From a checkpoint of a small transformer trained on Wikipedia.
Size: width 320, 10 heads of 32, MLP 1280 GELU, vocabulary 4096.
Architecture: learned positions, no biases in attention or MLP.
Training: 486M tokens, 7416 steps.
Each number is 500 + 25 x the weight over its row's rms, rounded and kept within 0 to 999. Layers, rows and columns count from 0. Numbers have three digits each. The size before them is the row's rms in percent of the matrix's.

# q: layer 9 attention query, 320x320, rms 0.059, rows 0-85, columns 240-279
# k: layer 9 attention key, 320x320, rms 0.054, rows 0-85, columns 240-279
# v: layer 9 attention value, 320x320, rms 0.0446, rows 0-63, columns 240-279
# o: layer 9 attention output (transposed), 320x320, rms 0.0446, rows 0-63, columns 240-279
q0 091:550506487512488532480520481524514503483514489489509487454540528528458501545512532484479509506505512499498514515480506495
k0 093:519507454518438497495522524510509486483513482511511497486509518531469514501517519482473524539509506496517489512496511486
q1 096:475473488480504446545482493508506491504503483491542529488532483514467488517534483531510511554477499505493481493495526473
k1 100:488510464479529488498507517522524494536519477511521520501488482490467507495515501519512515555475469519481494489508534477
q2 102:483466530492464492524475516475541510470491474483486485469506501518528509519464481496533504527434513479531482482476486516
k2 110:471488529503461504524515541482508511498494498502504495469513502505479495476497445508531471443468535464511503488491493515
q3 095:511473486504484480548506498470515501484504459497468475524503495519502511491501500497454508480478513478509493496488438465
k3 104:508473531511510521528512501464476501471515479516450459475484459485496501496512510536483504469472481466526492541521492465
q4 104:497490498504503491478461512477498475506504497504520501501526509506515559501497493545494493480505518523477484475469533496
k4 106:483463515502501506499497508456433496529537495498511531544496547507497556517491485553487501534476481455483494506466497491
q5 099:524504520483468498493524519502541499537495487547505507500483518526466511518509508512492497489504507496491479538528503474
k5 111:471516492463541499474509498507560485506528476538485505498495484460509533488491532505491489471535469539486506531541494540
q6 095:451510448486478488543499506486542504482521489498475489511471460533468493504507470477482497528520456522478560456476459540
k6 098:504497466477505524563472501490543537491517481488472500500485473499476518487514494465494491522512500509518522464467487536
q7 102:459486508500509527517489540502501502468522498492556488523481499512488523466490507450528434482467492493520513496514492536
k7 107:491496505509499497500482519460493542498519497517552494573477533535482505497499515453534425510444464488531518477497474508
q8 094:471532506534524535460483519490465538475507473466511490522518466503460518484550460489519528480507499517460496527497483527
k8 100:480494492516485527440491506528476509493528477478495536526481493522504509481560496459508532499474490457488476461481459527
q9 097:507510487565523442493470470499495474511497526480515520466501494552500510492514488516509496516578459512512531497532488493
k9 099:489516529537539484514497495533480466492475465474510529481478502519530478500507478482477508463550554497483478460504496496
q10 100:487513518487479518461519516477527446519502457526531531536500496502463492491501496459487504520539493470488493525485546480
k10 106:477518514509488512474503518533473477570473516550514519492494488508444528488533533455473511514514468488461490501504518466
q11 099:467490520491491504502518542499452474488484470516501518513477509551521521479505513463495488494475458517525445439534486497
k11 098:502484511462481482527506539460451464473494504484503483532492499488514483499509502523483476483449484504502499466495461476
q12 102:472487455529488492505510515493527499469497531514517475517466484465482493508466509501491438474469482485472488466546462477
k12 105:508511496494513500523509480460523497470497518486507468492476492486500510501492478513481477484466479529474480474546461482
q13 096:508504521456454508484485512488562496531519521483539518515504536501493516516503501522527500497541500507492502512494533513
k13 099:520460483491425490491476501495512508511521485498533481530504535528492520499519486504474491532528505482503546491476507500
q14 091:519479479481500495520518458525505518508497531527500487517473475525472495515499525493487505465513491492491527553481519515
k14 096:526524529500475510480520453546519508513513532558454481498539537498475453509527522513487467457522487488516544515495521489
q15 108:503511461471477506486511464487545504531491465504428474455495480517465512533490485443501481513496497488491524499485503517
k15 107:521503452510472520496499491489515499518479508477452515474513498483488481515494468489502489461535526498523508492496543475
q16 114:525542529500519501544469500490507512512529507534504523471482506474501485470504461537501515474549532533497480537537498487
k16 104:502473482498491482513498499477505524491530441511501537491461500510519539495514475494493522526513498490503508502501491516
q17 096:493466463499492490497500497494535510526454523505529503487477506478508500475492501462477487477463501508469513483531512495
k17 096:524480502523484535498500483491494478527510503488552493482487513501492504482472476524491477462473483508519501511513524474
q18 094:508465473464498524451485491489527498494494478536488499513483503476496498526538480545517534507455526514488450500530463520
k18 100:467456439461521523502474518460509518480449489526537510499425517489504513534495470539499486502443494495497499481542469521
q19 104:538480482488474492491504547513533480442503531485533510535510549476503513483512533532473498527506493496479530538482524489
k19 107:512489497499503454505523510501503483476494478533544526482512526509507496439492506488488491541469506529493502512486488500
q20 100:494513538511511526496546485544501504488472524467505476590526512503507469489498511503533500510510535494457440477548494519
k20 102:496527552483511502463529508533498462467502525452533503505500500465509480499502502509526506463499499517439463483504482523
q21 096:497473456524504493481526491504521485467495503531514521496466499498500511525490512494482518456483463501515540509465491494
k21 103:526501506509464513484501491525502511472547522502505467504530548508462492505527475518500500468482490466513541499525514481
q22 094:501491524532448538495532462531453494503507488467518490523504528517523493515504528529508474489478458504506528499451546442
k22 096:492488436528493504498490478511511525481469516492523485505522480493518511508506532475484500539519464493526503496475490542
q23 109:531541499532500517500533480535474486487488494488520450518465488517467518507546481447465470510530490548504485510479511548
k23 105:517516534549490493496515496533453487482496493462520460504513514490515487530508527518506478474490484537495516488474509469
q24 100:484507509501510520443538440534521488464495519529491526494545515484470492514531506489513535527514475479476537531463520466
k24 104:496532488536491503459519475531548473489459523525510518512488504516518489548510513497509528521531513497501509524507510476
q25 109:532521501479503499473518516483546535496516519515460462479458522454492469515467512519503528590497505472492439497559462489
k25 110:531505447462492491510470495515535515491510474514493442491460484475482534497484491496533517554469513489479465521504468523
q26 099:484488528520514546539542487518515517470514521493475515482525507501541490546466472502516535479585537537548467512498459476
k26 110:475499495524496522468532506511538492503572491488462503514511485516521471551471471507521502499559520486521512510478482511
q27 116:469489460505465504496509500489503477517499463531516521487501482538470483519539509454499473494476427500510551512453504522
k27 113:488514510524497480503534513509513503535494517475499485476514547519458492483518484507489485466508452453539564478487501505
q28 104:540448514515528445495492556521479465497503520539502513525493489479514540503463525536507475472536509487518518481523509510
k28 106:517496563516546467485511521527489460469525511538499514498481505461526514458470538535511488491533526535508470514528512490
q29 099:490500503512467542458531510503490506459509502499452517463499471499511488473540455484495542483469507476497497523515504467
k29 102:487460513518466569488495500509486506508483510519477493497475502538460527466520484486501523470489490462503507511513511498
q30 101:466497490538529454530485507512491521506511497485481519541449460474515491531520482486522540498484478565495519489492503547
k30 110:482524494515499442527496475513489548503510489519457502506475489500509451509525475497518524493499506551541532494478497512
q31 106:495516528527457482551509496520524486537525479466505488496522520460518490469545525496507517468527515489442459470508528528
k31 103:495478496485452488519511504488490496518467502509504504501491503490526516494528517460516514504512497525458498493448518552
v0 104:496490479503510476509499549472508457490506480513525477465539507544480523516434537520527500531530497500473479496474510528
o0 101:521489527535491524482540499509486486465495475458452473533512477461514454512533492493514511487505499515488441491529520506
v1 099:506541516489494499492586556494530503501497507515571506511533516530450543510495508498510467549508484530478459474537508492
o1 099:500461534483517493490473510508489520497540493482446529466461524517504459479474505511478484467503493525548561516479508496
v2 097:505477527483547548514472491526483525472495490521504486501468437572505495500495548520524521471530489485515517518503523518
o2 098:486508470544494486478518494453528496469450525469492485475502514419500507517488499508448530496474522549501488512497505488
v3 092:542507504462512533566471495523475507509501487487517499466503518549510532531524518513474494474479497505494487507496511505
o3 092:445539518513544453424504520495510521497501491483494552487499497479504486485478499507475492543499488520513542468487465505
v4 088:486492500541505490534440508512527517461488469487529561520535488495475533504464534511503535480457501497486549512461494475
o4 088:517517537503510509447506487510441502501523538495500481499488526510503445490481488480513480502479524505492455539538528519
v5 099:504545483513499496546499508525514469509496476540499503499557542508476440457544497524494529446483539504504517463490521507
o5 096:531495489483502476483482480505498514504438490527492521486484470476516516521527492473524506560466508482540486530477485481
v6 103:501550489516463494527539497506516516531493499523490486562511462529515492503570513465451506503525515523483490520486518471
o6 092:493482520506511517499468506493510517518604499482523489462482499512470512487462493473507478496486488489516519490521497526
v7 093:497449504435523526486524480524521515463474530472522502465526515535502446505532437505509489516496504468499460495509520491
o7 094:494513479520514484483473480505504479506545499500503513558518514514484564501449513509485528480513513514520540509485468517
v8 100:547462504491503478494521493462487498576487512467507471521505554459462465477468462503496493474556517494490528535499551496
o8 097:463495534466479503490487517500501510457469474505467470499510477512489520483530517503512493521467499497462505439485475512
v9 111:474432485490504495503474480498486529536499490519469482465506495474549508517500543531500559510479544500508519526506488490
o9 111:529503529518513502480496490484515493476510540511545510538464492509492534501515476510522492479501460491494472499571503484
v10 095:470489517483522469504518492525463519490488522494466524460501534484519487505499490527482486517503528488509515508480498528
o10 098:467552497509488554509537448497495520542498477483521476539521452483481511515523518482464492523478485518545492485480484533
v11 098:452488468488487514510558528462486469495512460501474481504474536467539526499490492455493504548473481513486490529522484532
o11 096:557522516498500524490514496507512520471509520510517499484536479528501479520513529499491500483521510529498501510468505492
v12 097:438515479418501468479456473461526492492486460501497527511465457553496507523476473485496504542481476487461519527523482513
o12 095:540527535518502535502529509503489490497539515527490485506510545474526493492482518518480508466506537521498498505501541507
v13 096:559502504503483499509480497534520514520505489516505482473480474491524507504476531473507467500467474457514488468475474455
o13 101:477505490506508486502494501505494500507494501495486491514510505503487488488523486501518507512505496515500495483508503517
v14 098:487508478443485485531544464472515432475504490473519537480476525529501532466481460453539512500485495478530510492501515534
o14 099:534491468484484527467510490506576521486489519493467478504508473506526470529470501536462569488506528504495523544506476508
v15 092:530521497491552512500493511500492547496499504422496453520572462480483477547529486527485542477520466486533495515534470471
o15 088:479511505500522487516498504510518537519445483523502531453491511520496544491466489498507478507504507488500500490477513527
v16 090:477558484488506545500498490541476459487534475487512484534476513519491495494552525482477504519462488495527447525536498507
o16 083:505497482498525488498517483472528510485387522486487535469502470510512496526476499494487511459551500532515558517478477493
v17 104:510499493505549491480524504513532493468496489520492502536538532526520478541551498525542476445544522489456498538542464517
o17 104:532454494491451480511496511508493486508506533517520532480516481519486495486492517519517527522490512508500468505475509503
v18 103:501505473499480522501481519502505449488491486483488480461487458568468492492476514501511484431536543502526479455482529473
o18 100:499512509526537473483512492538452513486610495508477462488484495498536458545540510500499519550477452524529505483500506513
v19 098:503517529494504470518547480528489502496497460490495488501462460500504468493515486517501485524522477506498451551466569468
o19 095:482512468506548534463472481474511503480471500494455501492498480470508514502486499494522553506471521489513526496493448536
v20 100:494494538511486478519517455464516446516500506440518531506464502503561499451520513494478487498488483487464495492526505538
o20 101:499471477484473529499550503496517508500411490532532523498538503498494539524455494517481515514514523507539511504475543459
v21 099:530512508427437516483499520481459434557501509474489487496460530526488484454526543473494510516512498521490526511523473526
o21 098:518498506520514498485499518490515555496466522552513503470481453470524500477501498509511507503479517500477493522522501483
v22 093:516504476519531491447501470505523533489508479534499499487481483513483500517475514489551509492465467445447486492513492516
o22 091:493464527530501480537496545529448498510495533506493512520537526473507514472521507506487490498517528501555520499471544503
v23 089:486547519534468486548511523504523497561495452515522485539498514493490474433532544464474485492526482543483502498494569432
o23 098:496481502498496506493478491488501501491477498489483476466490476498507500513488482488518501506485513484496490495508466529
v24 094:478506545499511497544461495457499532505483498475503499517517490483504569499513529543482517468533507565496521516495487492
o24 096:478482485471488535516505511495509497479537483520456510491477478480517435495502512517527484528445509485507469483521495523
v25 099:574538526490491461514483537446478503523491486452525499477513529554516505503466487511473547472533557542466521464485508548
o25 100:478486532504490537458439508518542519467529511539452474489480485448532504494520515505490485508480492432455494515507502448
v26 098:516543509515489483497514518482513520474512510495479499488483494507519493457487488502493451502491502492486479497434483454
o26 092:448491517513527511483546488530493501545491463539472508495537490509489514522495489472521542487513488511497524484481546504
v27 106:445521494539467528510534501492493498507487533522505498524477448487527514461551496502469498509548476523527480503505530495
o27 091:510497506490552483494490499511536497508655479443505474494496506505470492536470504502512487494496517457509516477508468512
v28 103:513530520485492432511519460493505516525485484518521509443470481535538515463501494524486507521550538511484468519495501504
o28 099:470496515511473551498495488490523501487658534478436459523508514484473493508520502475527525485471509476522546501527507525
v29 098:514474521479488521526509469492482474500506461479506533499506568478522540559525518508528512516505508529522476487478452525
o29 092:474528491479499517482501469525513498484385523484541510491497484492482481451466518489493494489480479501525567531509525523
v30 093:475499523448494530497537505512462480484493513468516511491510569516563536501536508512471471573474499489490499516479435511
o30 092:542466476489515490462479476510512480508512515549545510537458505462486472500527532514525485458490473506523523517512531492
v31 098:480485484485466499525486529487446492525489517521493482505507476506507482474536499503459513513543527527502462496481508498
o31 088:501507508533477490483486504516503482494622466481498478520488511492479483520509491491507509484462507436530493459536510504
q32 104:497496514490476413524520520513501485493503529529492499479428485497504478474491520460501464542487525537518505508506538499
k32 098:516489513470513463511492530498505498486507537465479499498520535504517458518509492519490475555458580528497511514493534491
q33 105:521501493467495557489527510487518479486497519498516535473519531488500500491476484529495527509520468488482490536491483448
k33 103:517499469486501470419527524479540515476469534518517551504464505486516532521488511468482512495515490527491495529512464530
q34 105:519488506483504505515562551488520523488488526508506502494537570475498465483485525517496533517516463477511530525508476510
k34 099:501476533482493545527467487523505484465471530535485510489501514533539528515454505527519500479522502560482540571505500547
q35 089:499497487482471541548511504525507491492476477513486481500549519498507539466502531512502467534496479523442521514535495527
k35 086:487513476485477538516531538502508475532498487507494503496519519496539545500480509493507543514480516551504501552525516545
q36 101:509498524506545523507504539469502510463502527455473497523421464500506470493477474509474525448492505495548426506517479472
k36 101:510458506456491488504508537490511494489492502494472499490453478475472480528487478451463473496448488481504465474499486458
q37 094:528520514481509510525466519514501539502497444517507474513489508529490502490512496527502466521513538486511497530510497528
k37 091:493541499460502484520507498462495542526540489480464497487530541539518486506502497491516502500466489483512470493494509495
q38 093:446478465521518481557473499501464470498496500537473485501472474501464527482511492523535477453490509510512502438497520520
k38 093:511482524506509492514442464491519482507489490473498493499486490459495508475487526544536512486538495456518536470511510500
q39 094:493461512518483538494524544497542483507495524506501492490511502503504490481465512493490526531497482480498485485549491509
k39 096:504499475502472491517521518552498518514464509505493523466491491501502487531466512493507531482553469520470483495492482552
q40 100:485485547540497504488453522504460477511511499480524514492546498509501491455498511508532479499549509491473478544508534517
k40 095:481501524514529532489496516493422481485514501493526518500504537515482512476498498519524478512513566485472471479510518493
q41 090:473505498516531540557476476464458446498493502470527475474544493506531484509519485531521492487528494480499516486516510529
k41 087:495539477497497517508530492502496495493483488510523492479469540489467487508454494510535503531541461486500498484503508521
q42 082:514505495500478529528475510452515554537517477489521499449485478482560511499491451517511468491507552478490496518498507511
k42 080:517542515487493499494512525521500496525541499492467465502530522522500446499504495499498506512492503464542479450511501444
q43 085:495533533498474524480458507476504489503490465470555520475497493543506529483508509472533471549508483450499495559492502499
k43 084:456542503498479511505520490465459504503531509500519512540503539502494513472498488526533464465479501471512477459479466468
q44 094:469485515487508483491473522479509488501527548491563509505504492523548565489529528503514490491481527508460503533525465535
k44 097:470476554507504467488533520502522500492531557487590476530492475533508557461493507552548466470460518492461465507543452482
q45 090:452520520481475479480525469553473514507515467509483515447473510517503497538508528488547503515533520505563482539471498454
k45 091:516522490501521509500506499485482496489503499502474485514526521534473519477510477487495508525482528482509539510492520470
q46 095:500531500534468508531483504541466531535502473476488481486475502541479489488517514484493488554555521464548499511479522517
k46 094:480506474506525494524472472544490511474458444507454504460519535513505460499495516485493498536551510472512524508468548540
q47 117:496489491484502503515585494507524500475491487478512498505525503485479462508454491525488537494522444515494521483499485435
k47 115:524482526525489478471516495511505514485511491513505499505499462487494508507499489498461480509574431547534514457469515493
q48 098:457510473519439506538527472493530498526500479479492476478515450498465503511465538497505492487498451475516513457482487524
k48 099:488521465515509505553519473491522528522503463444496491508489489506489471503522503499503514477530466482485518461482484512
q49 106:518505479527532508536483454470486490485503486502485480520471500507535544515512492509518500486487519510495521492506473509
k49 103:502521514513522536522511508503518506480494488476487457523524491505482479531533507489508467491516489476507490472494521488
q50 091:496504511494470450486500493531533492527512506492504507509494489504506534516482514466476479520518483538501497515473474493
k50 092:477508509471528483508569513485493518487542508436545458489496512526487520522514510496500512547466502528521493487486494485
q51 106:498458549519505465463492501501507493475487511507528552519482491503499541491492518467567466507496504513475520540471500511
k51 105:522491528506541542477486468485526513463465510513539545518507508514523552510491499530564508496509556494483505566515472493
q52 083:482499485571506498513497508497466465468491524510523515499492513507517498510527510494457472510539458554484531520519490481
k52 081:471481494535539490526488498513494499472461526503555535490507478482502519510478496507495516532513509529500489509480515526
q53 095:501501432491489507540576499492545508490467511465535479484534471471482530511490517489454534510478479521480505502497451481
k53 085:500490448526536505501504483541567519480516500483530490488521483467515497548508487503488524495494475536469503513493445529
q54 097:477503460499516525505501463478471488488504516515467534476507485541519514475498486499520493476533522493497484512539523477
k54 094:523495492507517513520506471501475464497464495498477508506497497497488471456476511473520483469527501445467537552530532511
q55 099:518511566496471457541494521526502517510490531510537477479553527512526477487498489490528448517537518506473511547497485484
k55 096:496488503514536471506498485483508495471489520465541516496503486532527480481482503519537485500440542508493488464511476453
q56 100:512511481499499495526507523476488485538517506527466502488499512488492491507462524471476454523496547525494516490489570513
k56 105:517540496518520508497494506492467479520509490493430504494530535504502475506510545487545496525527523463486517531474597512
q57 097:463487506469512529478437500464466488497508448512524548510476473508508501480523475497493454472510513500520494516512503456
k57 091:504548494520524484483510491456468477515526484499508542530497540518479485453532450519504497479468465441522498485496552451
q58 086:509472548534489496445513505521482521469505503475517496502511501529525471505484520493479507516551505482481515525458469473
k58 086:504523495530484505514529508479469490480513514510488508468525508538474516465517495507496511454471524510526471453489482443
q59 104:490497546487508506486531465524480523490497518479506436504504526492495458521490504482499485490498503485514454507488488480
k59 106:494513431482536515510516471502518531517438483499516485482507446488479497515504493498522486494480477533461500483482503524
q60 099:481494478483434539528520456485517469527503480471530483495540503509502505494511480496520514516484488482476484482442522487
k60 094:474527486528494484509542549505485525526528468496518507513496458510478460444500506504480492485513511452494485434466491498
q61 097:475552553497513456474446534525446519501512506490508495505486491527503516458539513474479477487543489492486497508497479483
k61 095:485513484494493482481467473466451495504541507493496506494487510496476506469523497492498523502487515488462465466489492453
q62 100:492490495502528452466492496484499498442478509518499503484464535502508526514454508497501487526466502484496491475530497465
k62 101:515504512446507479505507478466524499511490499537480505501476509457504500529492499507476472490514515497504543512510471478
q63 101:469491537518534486496495502506475511497499520470528524545467495489479492475506499497545480532516511512472506485478527526
k63 096:496496500518524474501490497509473508517493487535482507550516490498474500511502484514479471494474542501461524524478570476
v32 114:516487465519537538504498527480528471468510514510501445491512488554505509532528504509575495485497494492537454503502503538
o32 122:514490509484500462494499523531501542512453495486509479498454468469533443452495496487514546520535503491531520534497510486
v33 114:505497471491442534477513464483479507496501468470509519519506501458491506534507492516479489472489505501499506500564491470
o33 124:512548523465505536489487497465543498493465503514503496477505493517493512466484445480500536503510458505507489521476496469
v34 111:527529487561495510511519475486496481499499514519504468493493486477495517505468524535540509522542515490502528506519515449
o34 119:511513523488460472485465486434515484539438496516490460497483511500500513475503518485506507516488518475498520477503523493
v35 119:439496504471475482494513494481490486506512497510508527480510496511454512482436501534527511491531527482526513475516539451
o35 120:520496521486458525533540460463510487483480482482541450475522506496477492501492517492485483477475466497529482524456476488
v36 120:480503545489500526512488493470523513478508496449474483486517493511477539497488478548520513508488494491509503498467503495
o36 122:490488526455494515481526503493449561469439509509517512498511477493476474481511483469476517508500491507528453544505455476
v37 113:503524490555480453499505521521445484506515488516481509533493454499490462473500477552520516484502519490433539512527529512
o37 118:496493540542493462521544444469505464498493525548520458493531503494534549478483529508515477491466498510466510495496514478
v38 114:505515485488457522506515451506497518503489438493500534506490513469519491487516494483498523495503507500522498483552519498
o38 126:483499509501489506490467505504515493488463511494530509490542502522470533513490487512497516462515458490501457536468487452
v39 113:515498482545443516490526532491528518541499472494515547475506514526454498489480478505477489542527478474469544494530490475
o39 126:504504494449517535478503486506456513498546493485469490479471468508463454503497517487493486495493476491482488521484471501
v40 114:491473466521499522501468502473515541520496522524492463498487519425478491546513484506439520463500436501557466533489448522
o40 114:486494519463509485475524501527544470511462493491540511501501524491502488462477478517523507492521460484529469501511522486
v41 113:544498479453508505509491513490514497511509486542507536511497478432501467497521489477496505429499465505515452487530496485
o41 122:464551484487506536497511536483592519511536513512506534510552474536524512512477472462479518497491501485523437504513531494
v42 112:483499496459526511507483466523519478502487484499485520491519486567460484479510531486512516472500555517539501520516521447
o42 130:524470496480479470538491513502525471506485519520490522487508489517508497499493525508496518512464539485502496536459521506
v43 111:443520503476492486491509489473493510479521465487509519505493517483499550527474512528567497485518496511500481487492497537
o43 105:501520520511477530508546459488483500453360513463554507505538503492482516508493484508505479498520501490533496516503488492
v44 099:561469498517522497493498528488505433532489477531494484503501473516498512470489505503533477486505525537495479493491518517
o44 102:462509474518561474528489523490442471444528519512475524512489497498507504509498494498500440448522497498496509464484525504
v45 126:498520527428443492507521541503489522492505500503496510516499492548552517488470494539477533522526460499484497518512509502
o45 132:487509514497505481483497486464523503490485535505504491485551485490454482501527531467502507518499528538490481512483493468
v46 112:445496525514460474507514469503505478516490488520496510506500517463474531508551511543452491488492479523551510494508475477
o46 123:476512469486518518490509504510493454452485543495456524495515500505496548484521443490486486499554477500507435529498477474
v47 106:540529484524497482489496501524551480466510501503565460498493520527515518461445480505469492503485510470573509500528523496
o47 117:516480485479458478496492504499502478483483534504474472465494501499494471504498529527526535490546498496522538484518523504
v48 108:503528480477508498482508472501481471531506468494515514551465509472489525502482487524484454495521484483561473520548500512
o48 114:504519525525482506478508512507492479461421498477549468492534528500489529471525480484484541488512474501530497500493515475
v49 108:488483509475527485514475472440495460509501480489502551490518482455523482570528503507515523475517513522546507513504505482
o49 112:495515516493522504466497507470538457522427503522497545548448502489536473505480470504499520521509510514530486513483500460
v50 106:440514503507519514505507536498450448534514521520514528506499492468549493510540494478524484505519528506486493502473525522
o50 105:475484524504537516530519504483568488505409519496486500537543528491529533569455474510495495512491503508507504501483477457
v51 117:519513463507496512498506471523475521507513473475488431486482475510501481485475526525557476503478511492452511491515493512
o51 122:492513533539503472528488486489464519490427494519497465518565501487520513427487505504562513505474511489475515465493529517
v52 118:489489515529492508512516476460506527523493504487524510507490507517518489475488523462447535524495479489487490544519498502
o52 118:475489495497449495496488509471536493518498486529480498523523487514479490489491540492518501528520512508488472509509516468
v53 099:545551484465475513477503489490501531476501517476528503505481521514473526513489487510517488520496439474489497473487488548
o53 106:494475494475493523474519483509479506460490512460510471475534483492507515482508489492527548452543471500531468515539448487
v54 112:523507490483532504478516546521474476520489504484530535489542529470524521523509446502525469458515493463481511452524488505
o54 118:524470474493545578470505495472469519500550493487478489499467462515488466496485474486473532499491480553500516545478496538
v55 117:523463546437487522497458494495526542470509528501519515483473509509483518533498552493491499476469474541499460484476534537
o55 118:498500504506484507488512516496475543438550474537512548524483451499501471484533488487461457497535486489506472497525516489
v56 113:465487515523516454488513502495488560475516545491450479488497476511530495479437546484499512542522497505476470523476521516
o56 122:480488485558496499537527503490494520508488513469502459541546526490539517530493506476516508513493533523475497477508499506
v57 112:485513480500417467459513485461486524529500445475526489510500498524485498489482516554494523481484526447460521510535479497
o57 117:473502504464491491511501470505500464471524490517474470532483482468492474456476535493535479487498491547557498480465476510
v58 104:423519493520538558468486492477499537492528494462479503499489487489488493541506490456508511538489490515489487519510469514
o58 109:502473516479492476545468504509468496550406478511488485513483505475529470486479503507527510530519518498517523488488490483
v59 107:500474510521455474500447398482469541508499469494460491482525499484495453486461533507495520496476521514463517524529491468
o59 113:490528537503481488539500462503532479505524490524530477488529497481518525434505468500522496491481485465508470474532502527
v60 107:502483500549479480514499490502513507494484516504505467491501499500526479490474504505490469544503514477521532522537457464
o60 114:509484494484512457453445507496503472520526478544478525502442525493476457504499513509493518480507483486487512492504521501
v61 108:468530527451502476508495490506500444510499474501448498498507492497520511534545520540476501496498498501525507492496482452
o61 097:516513485464530484461481513486525463519577527526499513499485498496504520483490458512478485524506518512509501532517516492
v62 106:510462523486542512515487547451529519515497531500497520479538503473519496536486525513509516509512506525532491529503464514
o62 112:493488445480498467484464517505518506491523468504519536508512453506461496466527492515504491457515555486526471558525549544
v63 118:527514491493506500467490507496481481508497516493523538477502497452570459531477493496520496444510481473490491466515506525
o63 123:523508491528534549527509490479573495474477501491539475511510495488538539511481456504491555509514456516501509468502494495
q64 126:486515512528522531464503498489499522484493544503494525501509552501512493493514521477521519460488474476520525544495503498
k64 114:505523510521511510535490518520483477477466532547494519497513507516518511472505504504491513486529497488494525540468501536
q65 116:469513489476503466471548490520521504481482467539493544491506535512478443514473527471489496474525439466511504502479533438
k65 113:496491508509485494490557512489477495509489489537471517446490474485488539489485515495468496497539453486518515511483531484
q66 110:498508489491514459543536497475511491461504543472527487485452495515509509480496489488516505458508505506509484524496450493
k66 111:481455482495514460506519487476521484470508509462556492509488455487523495479509492513495526480531437487510502508540444482
q67 108:491569450514487426474483488519489496556502445488506497476474516507443493488499497496461489494508476510550506505530525502
k67 106:482535438480533465502512490478479491549532488512496524492511556517493499491503502484468478513508436514515540482494535528
q68 113:473550477495497501494486495505492511557473468490501500471509509537456498533537519517467512490504493452471472492453469478
k68 114:494509461530481500554507484492488534547477472512489496453497486514497483480537480476485529470489478483503462474479480528
q69 120:488509467458520508503494496520525525515487493479465503486502501467445466506508506464510478512484490551469546495473527528
k69 116:506543462498509506498487474507515520511450472501473487502504496502491493528514515552514508495528519544467482500497549557
q70 103:495498520436504504530503510499534526480494498529484492531495490488484509536488482489520459501462476550501521502543493503
k70 109:524483522434530507504481540488549498511548502531515486523510507514538540545505480534507470484446491542508502458556463495
q71 107:472552484520530505534560459487474498493491493450465484489471515513530463529493473452459468471470481506518473453486490506
k71 114:494500429484503482518520479496489503555428473445504450499479476508481478508473489482474457442474468541505517492449500516
q72 113:471499468495515507492495464459481511521475505513488520486486520478488539521497503505500487464466524457538541477474529542
k72 105:513512482483535510470461484453525505506441519543513491495497495465496513508522501541499504468481494474508555490503534523
q73 119:493492471499489548483503467498552519510498465499476523505501479508479474540493467530513490507469518515524468472487523504
k73 118:494512488493492528498493473486539500536518479504459497494499511515511477542480487517496506521519516479505505495488502505
q74 110:519494515509547465477487511474506499464526506507433550541475502487502503474433457513508482482520490541547527513517521513
k74 113:507531504481512492469493533490488499461528520496419529536455495495499488493462506487497508474538490531521531544521479503
q75 119:470489536515491471467458514491478495463527531506554517532511511484448477450532520501483508442487481495483511533527507471
k75 106:485506495526506471456472502496464495468561515498516532522473511484491492442508500481483482494471499480483496507536531477
q76 119:514512465516478537518496457506494523533509495459503461483497525503488473547486474529531503493504523470492497489486541549
k76 117:489533479539491511508497484493500505537525481447473456497520523499473441566492512493522506473511515500496514480497512512
q77 106:520530443486494465583516528492558534518509444495473466481473458507477484504497513492500521479526475529493516490465488475
k77 106:489471480520456494547521473487542506531547467473473460506481508537523472519530519532519504542523485524507510498503491486
q78 121:503496462511520504511519490480501509481505439500455516534479508457479505479485496514483501449473490474508489457516506511
k78 121:493516492515515498526490489471523498503476455492451500536488506490494474506501507501449484450482473512527549485460530494
q79 106:554500500482520499469505482482503484461478523516483506478522501480515488511496511479447492487496465517453531539525484443
k79 101:524505450494491526503509492507519506470392496500523484508481481505494541479500483491513476507499497525497536558480511478
q80 115:538527498511488454519463511488471460543504510540504531520460510489497538482501507502506457545529498508515530482492520502
k80 109:510518517486508491512446494512505460523490512506542521492542547509492523464487514545486482550525520492483507492488558505
q81 111:473452505479534504522531510523520530478503510515525499526534498501462493456465497507483479497497468500549557544500506566
k81 110:473485455481525483507511502492493545456544490548518547518512522489514508502485471492471524522538505488537536505495525531
q82 118:511462510496490464514520470492593502491469571487525498514491522530512475541447507462502484473482492470466496493533477514
k82 110:490488446483474480544483493474520523507430535473567476486502456525500525528473493494499499483473483524490513523499497529
q83 104:530499512479496483495494556482572526462514506531496464505500486452484520504480479561524538515515526470486499525554477501
k83 098:522495506503484495491480490508523514457594517499444485527484556506511496518524492537495565517516501489533479498517450441
q84 103:515510493514504521491538502521456505498488519542491491501539518483503509501526488514504506506554522479477498470494553497
k84 097:510473487508489531500524515509489486542470529535487488480523477488535535491486561511508498532548496496467516520488552498
q85 099:471507486519510540492544502483508487481501488514468513504544491505509505502463511486506513469471511481506462495508517493
k85 103:505504484522482555480476493503480505492492509481495489492501486493494496524506496453498450469454461497493537493513543528